{"num_hidden_layers": 14, "hidden_size": 96, "num_attention_heads": 3, "num_key_value_heads": 3, "head_dim": 32, "intermediate_size": 384, "vocab_size": 2048, "hidden_act": "tanh_gelu", "norm": "rmsnorm", "norm_place": "pre", "norm_eps": 1e-05, "positions": "rope", "rope_theta": 8290.0, "rope_fraction": 1.0, "qk_norm": false, "attn_scale": 0.177, "bias": "all", "tie_word_embeddings": false, "parallel_block": false, "init": "normal", "init_std_qkv": 0.0543, "init_std_o": 0.0, "init_std_up": 0.0543, "init_std_down": 0.0, "optimizer": "cautious_adamw", "learning_rate": 0.00188, "beta1": 0.95, "beta2": 0.99, "weight_decay": 0.059, "lr_head": 0.0246, "max_grad_norm": 2.0, "warmup_steps": 268, "schedule": "wsd", "decay_fraction": 0.629, "decay_shape": "linear", "final_lr_fraction": 0.02, "batch_tokens": 16384, "max_seq_len": 256, "doc_mask": true, "z_loss": 1e-05, "train_tokens": 132700000, "max_steps": 8100, "dataset": "wikipedia_en"}
Each number is 500 + 40 x the weight over its row's rms, rounded and kept within 0 to 999. Layers, rows and columns count from 0. Numbers have three digits each. The size before them is the row's rms in percent of the matrix's.

# layer 4 MLP down (transposed), 384x96, rms 0.102, rows 298-370, columns 0-95
102:478552537473537550515536574470514484504512559503472499459470474445569502508541559552464478532491452517451524501501442481411484494492472449545541513469399463526449519508562446512545503481461509461512534545440521483463534497531418517475590463479565549421513419475481489459475530512469517448
087:496464498452466547495534496555501578498523502514496492538452485528576533442521525460540493473449419525472536452417450454492510413474507540555512486404518546487563559483472464526497516431496493495561483531532488416464523497501517426499508500498528529521503480475506432440521475470506489621
084:529600456547508479559449513501457542565508502491539476520448463526473508586491495565554520560491512464532517541555585507498497493505520550553534554472450484505405425553538529487557529538462554508482479485495494442511506529496451533455574462526418500507503498543436531528552519464475470491
105:519492525527550471440531525484567432513554480532508539410501526489519496516474448469484470472467517484562509526484527492507401388453422479545454539428504518529496476473546507521575511491500518498463496516536417450446558478494433542443539497528441512511533512506510481578534561564490495507
084:422450521506484449568508505508480501462526464492479494483514530473532509425499523436560481563505496534475461539523566447500588472431581498488473545450550473517550522391534488515547567500498552500545518491564456540453442560492501493523518541536527458596510545486538494464445518518494500532
098:494462493479490542556506523435460521446488502518449590539522522476527531583514439524464483610492516536536516541510445531440470581491453442493503486439497465524535503485525532523546545476517544524497498535545485528514440528397420455600494552515511539490492539534502510498520504577479476480
124:505484483505478556550591440429562527485499561493480514530432530513549484464569499536480520544492508448551420548550546539567460549541568546432493566521489441494483592505483541493492528461508495564540526492495498472542486498508486504545489603490450456457509491517497528527532472550471464524
098:587475520432537557505426485498524472461451572511490506509583547504507528540419567506476528510495497586431482514496534457461517437471512565519415508495560466527438498501495487536457540487510459513528507550495452483477495498475449458483477481422587499474546462547470501527542539491499420483
116:503625510521569484566545531518489510542513480561502529535511504563505460451447560490448530481487555598584481507502564414457496462526486530496460486467489475528459492548494510528482427501570488519481538527520574485498493507533595509479499515486541506506541537528495521521466485405451534503
098:567527481484491519465498447532562427518554454492494506528467484542501452558436497520490498494510401496458500386470521487466484473506480391474437501532510434491589461437480518493511455523490438401516558529532518505480460497534462490468434508486528470488471554452462488525479554509480533471
109:548457491520501501482491502472503408480478467515601493508487488470479509575473479481494463524470452487483459445544532583557515459552532483489519487529487478457513450464524518499513611509479594515516435554453490501496489492502482462462397518455453573552441516502453543548511490529442556560
094:470489477538526535497442457545540514442530467476476469542448478474459490524481467548468583504499507509427518496491506427401518484500458342495494443514480480569523531489432537491431447557504517523484491483441428515583484465429506513497488513490547515512522448479534520533507503481523453508
094:492532476514473514478446436522477465435534464555509459528539469485518469500471521496462613448457474491600560497507448529500422556496451482448567476480551526458535578460440495523482468492444544547438517458536465405459461507535489465522475503429508521543522499522509521509459486486453505448
098:524474504532446538487469609492536510446424512530483489460532495478478521446444502489530506565440555436605508495543543556511538566551542526529485532516583479502518469551478498540487536501509566495492487529518508499484488535568517534555540478489460464554537530472473538413473514606488495507
099:542449451459519503427510532511448454547411479487486513537557498437469522509477511463519519519451435517554449590451495536518464449533511489510512464492535477446411548516510537512558491412466524536522443456470542517548544493515532433542521500496461611484499535522488483519505479573501526448
084:413493489581526445446503485479542481497530474503503559503492463496511493548515412531540525434504490499484460479533451451503513570543483460501557490519429412560481530481478535506528418551427574454466575509479546509507508518494500559509488531556491540469516518421481499508568507446520579496
079:497458420517494480477536465497533539493561564555475589488480543503486454550441503507471544480470533505556507521483460496479486547489601432466520485436444607411494489503517548513515485405531499513479520486494467429469445524516446535521484504550472476510511533542492501501530545452549542570
102:573563491475475548524500449537482545458468522473500471483507456463539515433501506455491514482517561429411472531505437444474486495456496480510495425479536522526408566500478485511522480628556557505536522470463485507508538525477501464481464417485453542442471497486449561478549507496512542431
094:545527488404446520500498494496474539570419498543523488500480476484520490502528489473460524482520498484414504497528476492529512480517489512564562505424411552525493529452497488533453497482489434469494529504521615515460578497547430506521504436484449423479547529461409488493530533570513523442
091:517475466525504458477505529451469451547510513463474434426473476488523470477484488494474507525503453429515554571547565544462495559526496544509450480498482474545495531503500429457557444488512467460554558570524389517458560549537517445456544561476421500481515505495552496530494454562503459569
088:446462491483535544475558505527481479469510481459493504517528450572498526545506471448538562561474450499482488468456503472519539531502547612512491533489446559488564522533520489480519486467502524404533564493479518457502466503525506402453545517562475424560463503445416469438505454543464448484
108:445482460516510541485507481450469465487404482439490556491546469457488517518477484454463525478580426556510497479542442486444505540461532510496474516579477477429509538479499500513428519520495569494526435459474504518543417576486525464508498459478530379526557486523490515550482431504492545550
096:469493464552497565459545484592478424536555514436517491576463457511511509519468492547572483560582500548584556544496509476517493513546481510538478510539457450580473514445552506486483523531522555492525454467500510484486431532538491472520515507475498470539585468498469517440407482498445517456
101:459510465502612570390510545532505503527453410485442499494558486494483413462469549548526479521435501503526509558505531496515504470480488492516513485415510555598507472477439542510488501500467513445503476458465495596457540498505448471452478491453512542487510509464486504490508556576532460495
094:514501516475531519455533484516493469502494561449539500501566487497557438582443456523529511509465488525489404435482461463443541475482451440474508474544462507502474482469575558566474480492493478437451566488434509552541441516508466591516526475475556490431508554465553504472454565453480492471
102:462528493464592536507477502560533534537498481535526494456547425552504481466479520472513483492429466505485479511537454544510508543502489552497519487506497442579566505532548543413480480440488513472503516528484468567537458564504546487492398532468516522564496408524476546441503478401467447471
104:515521471536479436493508474534476444523471517480385477488505510517540518495563551530555509519560416489483470540559531517497482523457479462455501568504491507516533507445490529599502494555513394540549542585540526450525533494583556480552513469499564525444504524494484480484542543470528554477
103:458511515513437447494467523582551517471450487364497428484474483578490495491527506496552560532489526531517469498461532464477543523513553512517499503485499476617469506475483482477513507464516539500497516536510417464446499499498504544588524535527543558583514546495566472469494537506556515419
099:429568499512502518561465471591434435499532494512488486453594476442497524493512507455506513542472538474512573559478525511479504529518505537543511547436502517483545480549421498500559461522531477463504479435530444535455463455496570455417474432495492536574483444514545492509535485444541527471
092:517537525547573490458482544495517518569471533526473532432540498446484492407489492502435540530536487453495520552480558509443494456555413478495459544441522465514579524567494484534541448563475511519552503475559535514479524529537500504492507561564476538439529448473553516540555448473434480534
095:507472525505454556492542494504518521530546532601538560504491470434525405555486484481460490484472473454543566529484513483471509470511485501567479444531539556517573412577530561508503497557483509485599446487508495469459562459495553453552522530450473479535517500493448477533543486486452470442
087:482515477501478431558536513566502449465561554539508507475484434473451460473523492518450483528513546577538464548572485505591570475567466485537507545498542473440490470503538462511485490444503474544576551440495543437476494511501522479540465521451483541521416441478504474476552503519424445531
099:528531506497479515512624522563465481523549526499510554549455535579560438440499417524443460473541520546468563549569535558448518469524476580528520533446497485545520454516516464539493496485422522522496441435513528555433551518496503507488546519457532475540488456540498487513474475494482534487
104:451459479527479432534490490515457520556580515448513487476501494564506474449530524506481499468518491475496464487461534514460538557474400494543495474496485520480611527468503516564489491479494558471520531507453482420457505431468531499385459553541480484487435462469496476476561432575535445533
095:466547466525489517557442496565480458522467555489495541485456523510452541500526439518501547459498442546574487485424525473481541494512499517479438529582383503465537528469475446548489544456522505557486467589505453517522519470490563480464479562574528504479550504577508490538473505548545547535
127:507514485460505478506468534561438485463473607553421376501436494489485473484536505450465548542471490442416460535510469506500531479539501447542519490491440517495511480457424506492476444556450486549487457475515495451489416486472465487482540465475520556457471477468484512548442476468515545431
115:503495469526418575457495562484464536503457531519473514579537464470551514575482489505545513520461514507506456508490470466469569524485478435488528532516590597536586488487484516488543465511378509510517548479472539528531526506452475461518513527519494511491561462404491489487546465502419531464
088:496451502502409517413512504474472568487468435533490484508526503484508532484509472481474503519544515535526464410412466574494513453480463507492586548479502527484543511517456570520494469520537472531472525441514479566464465495543478590515435517522538479451542521454458537596526489522512447417
103:494563580499423434488544446480535501495523471503472539441542516508546431548464490432513504525533503471542446463495488447499478484502484458496478492556526497450551581428536507514434498437530491501442460522510547562464441555514495486511489503525505501546517576521460586554506592537556496473
102:416472431461494509467420545429467459499422493557525466447497484549480505497486487493528535466474477531496534601485543556484470435532495495489489537511516562460451440458529555426547491519423527514456479507484498503456526463538538499491483528448421432490537475510543448458492501476507441429
102:471480474516478470522473578488551509559452547506506523478463498469458485481486493520507487461508573520596526485458475495466540526463512362566494430571475433466588467528412522444548546493451534490512501467512503507426513481500488466526506470512559499568445506521506487468500444478517434485
090:562491460492405482412580538535589530529535498487480503481535441496470505473493495526491547597493512566563431543501532455524509463501497495446549579516505538460503513498493468557506567482511525497442540497468490544477472440477469518551525475488551453467467493601466465464543524491442492513
102:512454498523536493480455514506397505453526489541533452561487405426483478502435537462536510568514579477445520546524485444527534443485488519511487486449517485562439564457546486526448547496529508506528514514499525540490552406466561480493507487478448526432561519484498450552566494487477484560
098:461495474534545502554440504442469528499425409487451506472554399423505466485474517409456512571487511502449524464504473455490508500557494482530492460568492543532554556542501543494537544514546523463476410504474534545506537536481463458485597498456482540548504481526492496486515508541476527431
094:541548549506464597518477479496469526547562557500458533492452478545447548512535466501531481428450485480521476546532535523578534490554509518531464505447484444507468406483522455528492552562452464550429528493500544505483559526513569469522522514424507478460614482478527471518529478518451481473
091:484578442508469442504443397502481478434481538482486553481483498476465463511518513446524531505494494519485493397519519499446506487502540409523534465512494484444520456535548456463428511455490507544498455513547495451478526476516485555541506542476524481472458459389505467501479544391462433467
120:476507512528426445449575480457477548490488571443583572416462508482482547411539509574448481489480549523445463589509525451541476509509466431542508494484470516537507431510483467519483479529498481486475488485499460527547546488458524478477488491466507574493411417498500482502483480499448553478
104:500463463399479580492524515530551512472535529547477431464505475477483563500540515513489555518492511544486438562547498524504467514497544515459522445519486510493514442501531540512536513551440546542533508446393478507511523508509462523534479550505450457475561528550527496374508586427450486489
109:484567550495535457468484524462592552535544452426536454492525490483507514547505494468515524376543492509525549497540488421561508541528478447514470452549544533458471476493507470508496562450472472457551531466502517540473472531499476487534497437591473546515448577524449494528453488539561483459
110:529437505562504542466447449534490448449504501459488506522547438528532480466513499505545514509493462483457538494523616529555445519480504400575531511433554561482494509510453532533472538492574536497513553445458516441451507506535478559418528524502502546504449556468518457480468562486499532452
105:491481431460482461518561466453533443495492510550531515530532582520558445468487500515491475504527473487535483482541495534562534490527556490403516514498512420569488471491500575520453506419466530555495500485531473559526476533503478388522565478616516462475460463502478491513485569542487493544
098:512492458432492533422547518506592491457563471454501522431514488454521533492538453455525445588491494551470448404505535452466520477527469502522501505529430445491520504518486509476396582485491528437488543486521546501437509478538489551490474481545448481482440478476469559470516522537486505432
110:529521496517541570517501515416519519547535439492451530492486573500535507494439436409547518548453488534587492511473524478544514539526495514508501539484493517546588500465529478503515539495471511423534552497445467472480538457546414484500495558497482419579465545549453546494581503481544496509
090:539497475498515544562551454523507533482469524501448455470450470551384525503477466445497564440536527540501506485572505482464485478617485519535500502540543492577475443491531472510473497495427443502486430489493516471541554565504533542504502443455539538584511496544448502481480501411494478493
104:463492537500501550574519508507540459518485383539554535447435448548455539467443446456492497427536519481527490618457535490455537551481486513503551511453518503541505478526528469496549517488472480552393509480533460477456490508567478483500530496477470481520607516479524461502532509552489500460
109:549442424507527458526528480527474443533529466459498517549540510518508504472540420455581542452513468512550535536465508508495413440553502451468477413503471488458489547535499455526487489499569511475441485503521477544479535579487443457459537470561538498551529543519535544555531534509604492490
095:488533461455464559607609548541531529471486480509526486476507545501516462547516464473496488523557505538499547579534419499448531508482538467474575541527519506514595501493512507464522495505515483465512453563509477506533520558511529529472516505446495508572525439433476516493498376514543491445
099:460540455518513579474575460502527559503515486464531521491493487517563459503477531486499540511523537446532520489532476600441537525493519517491567496531434455537561586475519547558432497463496537431529474569507487484524538505485593569418462489502535556459534519491567502524553492460493500463
086:427549507510481381481442483506517482520486481419516423459527542560474498471502507508479461465531488545565507557496520512502527463574474504507486485459469514517437469487513487493508478473561402506475494479500383558463554558528451481510414546509437508477537494502508478562423491520463486496
105:477575548515449451482472482462502547477542411453570494463473547486461513469477506470414440576506499529510536444395478461457487531487528405508472487528477455485529511473488534500479505466535474522533476558517455479454462562509525482470451556504573593450520493525494453503483451536539475503
096:519488461545506584496535510450584525537574494507479440475443507485536498550428447414499504472490464435480450470506467470534556478497419459486461520525463524514594448526475414444475471454476527497473540424492509451517510523558559554484508532472490514544491497492511516453483566523531551535
100:514499476476488498518451526535521479521579492492469470499468496488498497495561556529533431529499532499473442463538592516541534478406481497550559447500452554532445433511516512541482514515529520471473416497400498405495466489524505486575497552483437494414483512552532527526527493464532585476
104:565518546479447422513502488494488561497558538476556522469582501601480481452509477548450422528464509449480477581535526524519534493489463519572534573566513495473517487462469512558480434580560475464498457494441481504484586478531543482496474525493440492563475503526500509497506554482454535502
092:474480484511447489470543519468535534432581454539489425530508442476574528464443513526488487458451519515575506512533517525571568471560508481569485594504460449529497436496465469492525496459519511604487524511553489536559541522553528531502411530513512501497516488456469519550461460530452455477
093:475492491562455478588546502541559483526431525503494515432544516560466524443483500459542492483520560529557488485505542548505517497463494518451563460505472440524545527484499468494518457432457522443415506562496490424575466544535514556508530518472484511478446466587466521522473515504392540518
116:528512484561454561547547462553533479511553537540503609496545507474501502489516540522462477473514519437469554545536535555484567471560481543566540523490468492440535480471506447530481475436515435497618537562489504531457511480502483505502481501548514441475507587508568475421465458490511485494
120:530476461521523505558488505433516441466475543527549493477537472485394490454514450511420518518522490483418490516538525521496541463507467473500508552591464487450430476460496472543483495446500389526493473470401489497532455575481424566531507488490495477486536464518548478484495504463534585515
091:471507553510448504495529502441507521479516515448536545489515529504524403509553497532554498531482371531492523445475449478500472455489491476496549574536493528390491520431491491461506495616516586501438513503485529521563468504476535492528527514497507466535536549438463557482444534469553481502
100:538534515512512534506500455526395592567475545530470539501442446470517473437570498554497430528600512497447524573551420513505500485441418524492524479459543522542453426509522472594410514476481494460512522479474495502474490488481537482495504477532484510495492491460465479464477454540473506499
094:480522507551461461581509501571498460480525548527544441458480491533441485500485515484486472530494610435567521588559492542458473486478553499553548479435493516498435480523580531510523499483428469484443436509506538511436505563457507529460547428453487559483464458500477508485489503528467472453
110:520471553519504483476545506441518559522562436503528427470527514470571498531498521500550485602492512506553527445567519543517503517535448501482511444412480553540444523452479426463558551471448512497521558438428439460513453489525431476489513506437513456502455498457450491519505438498493495462
086:516485441520503483435506522492557439557477459477477547442540498456503574509507529474509491428509563508521471573526498442394403504490506500507495453486489492454516501522442548541491454563469513448509447483503471484446521525496488612512441524482520453573460568521494418482524486501536519467
101:561495523480464492565534506534521437537512517496523507522525445469431457495487464440460507513487511510558427490465482514590493442481473557470508491509475500542479475492508435470502495491510504522450459444404538492558506532507476584586398525470444443527450452422477440431485499517512507467
# layer 4 MLP up, 384x96, rms 0.116, rows 299-370, columns 0-95
090:529573505569560435487513547472515493468462471418513432472494447476532558462469512515560522488572516431480510470538574577463505498495438499434532484499503536489483503438574564561441498498501456525495539429446464538493526456465493542460451508536564531506427538496509469527479550507479510497
093:482399520399499513523621550546479546519539431511501471491509505472581505492529456538543474489432501606487499494569518521499483495548544539546443416500554490507518513554422503508508474483549479493556505547444498475534551498485524519468476505504542543448485473513515489494510550539550531501
102:480543514480465524488531526533481492518490493470480444481438521473508518533477563555492456468568517507458559473500512519439469530526542552474504494496579499475456466530501475492407408471422508444526582589544503445568498512487514551500520494482525514475453561556509489472585467411460487556
088:505460554544520425510457540431558521493448479484537506519552497516520500516534525555480545413568504601511467541511488520541496487557487444486496465522484555515450482515548524532529485522483475549528528480426476554455528491531438599508464523573467541492426522445506565516529478506530579517
095:544461525478551446506495508469525431549505471595500477539389592508480514491447464486480564454509501487476489502449491478477466487441453509574489517519583492520472526504490497494541426528451486538461447540442534427498494553571524455501527478505459519423546444446514505526476499462499569507
113:525438514468523486505459496492480477519467622467507481519485553489517517535440471558435512419490531519473447569537477585414484545527476493519487483432513494524510537572514492472540494439486431504473465471538468477575518483529452503439460514437569520409477508491525580525472512497520478494
104:457508535523554476472530542452527514531511476492593548490471448461484475497506529527527590454540484455514483499517511516594489532482527477409473457508528451496540468481581507453482475552500536488514489529474499514517499460428494552551489506519490415471511588461592535496490554447396535527
116:423471521447493445528511512488499463514531529463498471518428506509559475492546501572537470490496468514481479486484541593490482514569509561463529556456527515557465455496478492411537435561544475481523521561534539487517527508527439494538526432474571521508454437481485590464506474417529513577
102:461509534486566519464592544503476448581507517519491503494538526515501509472548497509475470497535467519521458443432496499516447512502481556498506511474529502496472475495484478440543554564489550631529455486565520439463420486533534554469478497500495485454596464501456534501434487477467533609
102:489485497436520548475485500459490523484504535474470575553517473479483537514516530503500491472461518454458479529491428514520495539434530518529478550474544557507434516523568434572496497533416479452550496450498548488466574439458552511571528463451452581504498549520509585435558564517550525519
097:547526556514510514507541557527495517561495548553513578499506418494582513503523547524492472506513446527464492511490481450552467489521576553521496457535554464506441493468483471445448488523489505538530495474483473471560535529491478502513372575527492555370466453521495513456534485487500572481
098:494438514600532501504464539467483492591521473484463442521555454504490507522442513510532569481480542499528573526548483477462436527524440479608500475514539516542498475538517558485440496507450490468471457566502510398478487519497478548437435429454548528518535544490520521467463511553506496455
103:455472522538498479574517568511496527528503511511527492519474460484504517488454525512518434525445544460542504494530524593460501545455496552487547512508580551544458527570462444528472594521433503478536518494535554494483425521544551536480434464476549454465469460460620532530482546542497475498
098:481505514626541531555543526463506523475491493474465512520517540451502469504427534476459520463537522533483563556569549511520482457516550573507477518512536482547407455511513449469564501474400459519502530558465491475471540494449534508441438440485472568465468505485508511470451551486471464558
091:452532504515573510513547499425516479520472508434498499530558527502492522439508501543454499482485481528504465535424483473474492493526549506552516534514542577508560465594488425513548535559483480524521501466553474461513372525475526447524437455512516533565549452489485491502391543482457473520
098:539455542493517521515517518511489492620446522452551495529541531498480526498479492533499432472598537537502494533471533498478501472416445528556490521521507443476521455572474429487537504500446416569498428582491505468444474500560491461534504520458544510436521432495461544432485528504502464497
106:459446512519487456521558527448480498611526510551415500539492452531441492542570559549489442465527474509502438490511600494564472539532429470485436444515507488534460511475503479472433504522473439467495548492513460475466506424532460462511493503537494521588449536549545507549513513488468501500
094:486439487428497415500448505534476485440515473458528499480489534519492461413505532516493576491525502494506532481447521502485454504579465520466450452501548510507456506470530520490481433552495456508464504517462492445561495524493518626555449473521520545484445481419640547512502533495497495510
098:493479560509502506467549498537452482458448434506519523501543533494589550501469483541455477523574526478460496473470561492559514483548555484564525472492551520496568487530466527564454485503531452610578505537474591504508505514473509574505508445516499518463488477507518562472430509554483527592
095:537519535520496445461532478436515457494427483491544520482535514472469489473506504481554552460528520514524526563540533527544443573566608508395500539452498479495447494493431512438450505507484409476520516492489511527558472471443461454463457504478474467519444492501501517568555539505419517561
108:571443529482524499511491502500395397487450498488424446544475444480514501502503539455516487520476542406439551479494486519451448565471525511515485512492549521464489490503520516555471537526464497529516495501538513495474427556498498548439442421440460572511474450457497561562516562477530504467
096:550455528465546457484505546550512508458443550482515461462571506463492531558545499582504510482465494559498473526493529588483504476540509502541532532453514533498504489554472420457444566527458474582489543441557567530472442496506513454507451452439533522460502491502478605499436548506532529473
094:473493506542475455518531484460455452449492512523468480553495502482532562549458521458520554474501416413551526479537509529474441484578474504460541503528608543489481513498513511391506558592461522514573544501422544488526481520516522491489519469534489467562526551466500536442503504418511481519
098:460478490441498487522470561505452478523493455569424495477463537525539521428527524545453497496570486476493498462470504599488467441477540553519521501503533573443483537499480545415479455575476536525546452519478472465435440518590525523516433475523482542515471429514509521524449508474571469524
098:488519560509567484620502459509507540453492547572483459504493512504517469511466538547459516444481500485483528510510513569466515519570521549446547448499556474547442494558502433469470505562481514499460574490585470453518516466593535524497526478432575514530504572494477497531457509473501563518
099:587526585432511438485447526510470452536432552560495491537469520500473551450583498496554501511469505489561446539502517500539498489476552559458518540513510506523509502519561541508447464460434472538546458475549596499535453491476469528550488476460522459476429492472503545538532560467508578495
102:509430564539484479507679491485480452541509509547437490524522551424585517503481514502441509480519533459495566478518486534500453511475492475466545498499488536479493532529482461551553432456443519516536499543561588557509471506534489509486417492513502520434523534473529501504500492543455494507
095:506453557522515474455526511434499484517493495518481440540513475433545595460520462495492510404603492483508491506417439573532510466477456503540543528499585505471430562504530486504541474577496506523484512498505498457507554456460485489487546529505556481470412501467496591505429507498495494461
091:469440492561504466501542486461533492520438471457515569565493441515464514461488475501500519453518543439537463512457517527505406496515414520518523487539536559525506474556521518450592446510542496529486368454537532496478525511423496501483471538486518450415519521522548523443534497494512565529
098:513469500484480481533542459537431409560482558494487469456544491484449489558484456489510512431459483526437446566552477527577467539468503495507494543441499489551503436567509552541518467486481515509536414532475539423519495476469469467574437556421484508492481481514577512500466557549489515523
098:542543527535496417568509488475447519516469519410484501532481507484477524534536501454457440495559568444492514508479529491493462481525521539489508550546523536486541540554580530427560455466506519515578375508526549470513477529482614487513485508429514535488566468477532475474529528480465508508
095:512501601462497546512451539549431500485467493526532459552484545403477538519513491444492595496472496513508467572470528553423505503541501539518528484455512476521414517573468529453443523547474443504510503522483532539415560474450507494502487522540529574450518444514500552521482528561510506545
106:451545563516577487464556547498445507481506413564510469528430538453517511465514442491449473491557539531419443526396475506461467589532500454463471520476526532446475533539483495554453490526511432524543511532510540562503510519473462567481469525462512466450543525510483527522551508459480546477
099:459482518560506460555526535457486457614471497502482570484514577488483542537446541549426529471440549529536520563462532492544478494549516506426502473484512548547550516555510505440556433509510489480508454502493473457543571441482530461502518435502545468483525454576565477551531541505509505516
108:566431571499573507546492534530519438531479479547481526504538505468469552492446556537537520457524488523429514537503522504489502584464567538518431500507551549505505515500473549548518500555466491487474479481492580606479512521468468424533515468509477564552558433480463585484511468549522522514
111:489496529527620497462511472461495505511507507465416477521564545526508498526501556531525492484530534481477575536619551482475467475530473497499532459490528541503479485519553450386494581508451503516552455517506438501470526494567502508581467467483463487435518538469522501485418533462540467530
090:511576501490515512501535497467491456507611515467493501498469520528527541543505529510499552479516485420514371560494494513456528539544582486420445526515541457500479485506521508551522504483491495488522444560516437481536484504492590420566526493482486505542386519554552496526496495486514562489
105:456507506476542418520503441555454433503466472583536468529454486454492468479481566551599475546520576513467500561524566555479497503509530559463534542524518520570486477543530474485516469510521459560504451398487511484459538437437502427488499460465539441493484492477504516565504523522486515520
102:524468570515504483498616498559508525515538553466396487530488566452548458525466521573499495509559472521493503508510405502511523549415608506507490441588539514503459535492491442505484471505502517536555505508492442494523536551469488475528466481512518550440483568488469472524473485470544541522
107:492499516554556489469615483456481474488474501432474469469563529493527554538526527548432526456508478450450480486501533497425403560509551468423484497470498504480513499526595479505526486484477478520425453547534475558445443503534536545477422508475478534433520508455518491516543521450492532546
098:576416511402468516506484533539454422458521547479526455554481509565462493443478555542514532508489427464450455471536526469537462523565549535526455472487544515508507533515507448498425455485501503509530504474491509469436447430546532488551456494416541512497424517523475558503481492512479562534
102:447461477475518430549511429513467488478456475552425548516447573454519498560459493534497479447525518598452491521404468546530489522528479509453477496443499462504503492489544492525506437478491492484486424504555505455519477464521520517494408482495554496478537453512545507574447477471459602538
101:483491554464476512480528521538506488505541511459418547517490586402502581518500503503584548479513451406475510508538495551418474542501488514477436523499499466481506488467452548513458510482424485448494469554487474538504453428526547531455454545503490495443512455511542491576517516527519588553
098:481475511528538449435466576525458445486537515553499522511511532508538552479513490529445562482486496492507509490541459574544491487454517499477511497447547532607504560469466441500538428508474497548496562485540542474492415428492598515499443499452477403527495499427527502569488481471536513521
103:506480533562518513497484599472467479539550486468433530521502511570451507470594528504479511480550476542451449523533482486543477563495578469414421520577461481503496427510491477474469496561502487550551510470558475534458489498465547516539435520459503411547524428486525518496446508511500500540
112:488573527548468473567500459486448503509466567416450492490504478509567479493513501510512554440551495494463516509452578489496506559523551573438403426537518528550491487533497518478535481506513409502478544587504505529508527558453461521456523487533491497478502473457579473526515573512460550545
104:418511514511489506528574554535475539493505421472444542528445541445499534455439548510462547490541540467421487529459548514515502495454561506497541541523520562481493454494480458428489406525420486537568472489503532463490450515494516466581458511423480526510568446514493536521460508491466547487
104:529500486466490485491525457515517466533471538490444585554470494527515497567501516483548508494600537500546459524529510535509463601496532520561482509528565503530521503558550497515403491570439476515513505474516460534506487441481487407512444464480554471477494509500610551507468460450434536447
099:529478499541527496505510431480459532502431548456452487576545469485524555468445484574489471430508559462534537559499511527499481539462505550499520529526528558536534514542562493508485475469454449452466424497633512473513534506468485467496454441462563558532534550497462545543557549503495509546
101:561529512533506452535461535520490533596498537556502526501524509553568513476533527522510517477561556565530429538500535536499534485456579544462475443534527521560522515444456442474504502517410474481565493504433487515601445487489477540528471466481478502485510466473573512528569581517511504461
102:571478501532526486568497545504435528451556465527474504501499441463455521430444517509588530486524499494489476527537548509472512561504497519488556508530515500542401511538541515566440481478465480507450453410458511459530471495528500554569457582452532530534513497418500550564476518507455560514
111:454459555459547497527509523567451392492525480477439500483465541524537514468542556516496491461504452517486509487473523472465491500476471537509506504498491604474436522532494440475522467515493516524574543512558476405575445522536496520542511478424474496428497554514490550525486509433512493622
092:505515507560469428456482602482476461501549545472500507465559428410594494456473485521499452523513480509491506503439464500509510516395483508401461493525535517459538488538530515474494508519578470475536579499534511515442482515570500506473462506551521463483431502455495519478590512479508555498
103:441475536566536465500557528504518403504482525522462470506456564472464511503492465492467474490506568434512501559476456559420516527526556541530503550502544509524517501575542514457488544457459392497517533501410457496483542488506491504524454482524513440508478523470603460549432532518455541520
109:521514525524560443541500546471480491534510564456474443488515498424488496502540585496544495426499494545333533494485546533506516567488564558457506489548547499559481466499496516441465534521514523527615502519461481525493539491492514457488467554447555467495479494507484519472464467558525507522
094:493522520484452577576524643596448528519496543482488507481547479471512463544526538508484576498471506502529442546485484532485480524566493530514406475523507504512565531474509521492470496511553467478496484574475484522534520411507583460486475471537494474485444509419503543485530487433475518537
105:508476557483534518496462510517463437575452473457497462557493527491498541550498486471578473472474558510435505500531424531526484540434571465525519513528560505535575402458499508544512608539459528595495534502527515481517408478435505441496518526501506468493513473445485519477459544503523488534
090:503505469414497521508517635512480452504503484464442534538539477485528499475513551468596470478520480563526511470437519530529524589505532544489510524536521565475425451540462500488525489595476487546527516484539540509490491466459527455511501541511553546556441448490425487555547488456548512519
105:475505527499494459527506509476448493582536483513421511499493560536549473481506527539488519452504497492526488489527492547579502536494526515419505474554575515479523446472508510499509458580533519521508596551542489453499495456425462439497473446550530397449491530499492539490586475492526619497
101:590477520479567483475556516505518505518466532558531463493500565465470481551448483458593519450489457484497513502512504563484479512501515482545499545514580489523508554478528500500491496493473511636471470550588469517531402478521467517513436471484579519444531495577473528563550510494507483539
106:486417546572567552499583569503539420477511431562512532502456530475480560458519509513499513437458478521497506553497559535593483493474517533463493490480492497580479490472538467502457455525466442583448465487458546458564505482509562510464470494535528488501474462523537494570538518541498545536
105:586538497511525543546512473498433482551534498511471521497470503487508484446493587503505573497592520549541512599498563531485514468543549475491485570490500587525507466539511518577463495499487527504556442502446575476521468490513516482515421446482547508498435468516520569560509523438526515557
097:538484533496557532536532451501493487575470466525552530506519557448428536594539484463519480486569508522561445593547500530497451512537465491522507469565535545474515506493528476571454470507460515548563456428544489564519487456472498510545469409488469496488513415479539528467487468459553524532
099:464518522489508401575474477557532507556433574471523496509563468481509484493493559511498500446493517561476453475526483539474515526512529524487470488510518548536492516544469508470480534458496482534549528614466595501446553505492499464494500514589482517394444438453481547557451449512516546514
106:501525554500500395514506461493503537501498547539407529569575421439439494565470510558526491466463472473408444537516483547482480503530506484505476506485522537532473516526572483499507517526499459520464500451456559459495463507531528407433412436474478452500559522486506557494521545493471499484
116:521485505554516478527510500503516462634459534512480423499509518452575518471580528502555474450518480468412528543434468486496491501455464512562507513530536570542535543494517427475459502482422504517558506566531515503495525509465528495459442535486545508476502461387521545539454516472548505505
092:491495487533500456474450423500491465577496438484466508557468494498485515492426527552495443490521508483506466617499510553550483523491486438477476532494530536526454540608466437544522537507520407502522474502499499581527522475437493500464591509479534456508424465515487430541519512474464552466
098:516469566437487484498481532515492568456432528477499536476493511503518521603565513476545596495482563434470515536509476597491527544528600461482489467548518514508466539474486514431494465575492411492538534473534487509459513522437455525557449537503528501449475478448466559507542489511502528494
099:483543509415514539497468513427474473571517467435475475496552505532528539412500473522485509482527545523533470499472612515483446432501443503497493455472530517488493520512473491481505556513481505538511467482487563524606541505581508526461504544554581591471510580466502478527457513472541556525
101:504508517488533555523506500470487480504496464472450518507490427533491465471418568408589506468499435486468541528521492500452457565493415535438441515518518539478451508513479569432444484548498526460528476501481598468548462447514427500587466519470498497511528482460417530485486536478529522481
088:538449460460550435536521588493515501519578512540524486542517479476540498520522570525536546462451558479499396499488548579460522471496532557457523551487502489558499497579478512493468488563499479556540459452464530468426518514494508515492461437492539459522455514430556523517471537525461583464
104:441482486447562487493545553527502468478476534532460470460504446474508508449511608537478506421500523550507500543510567493527506511511469495400540452546505492564457544576535538486505463549485500515451452499502460531497486431457416497551528513429492425497485534502502525524488485528480500620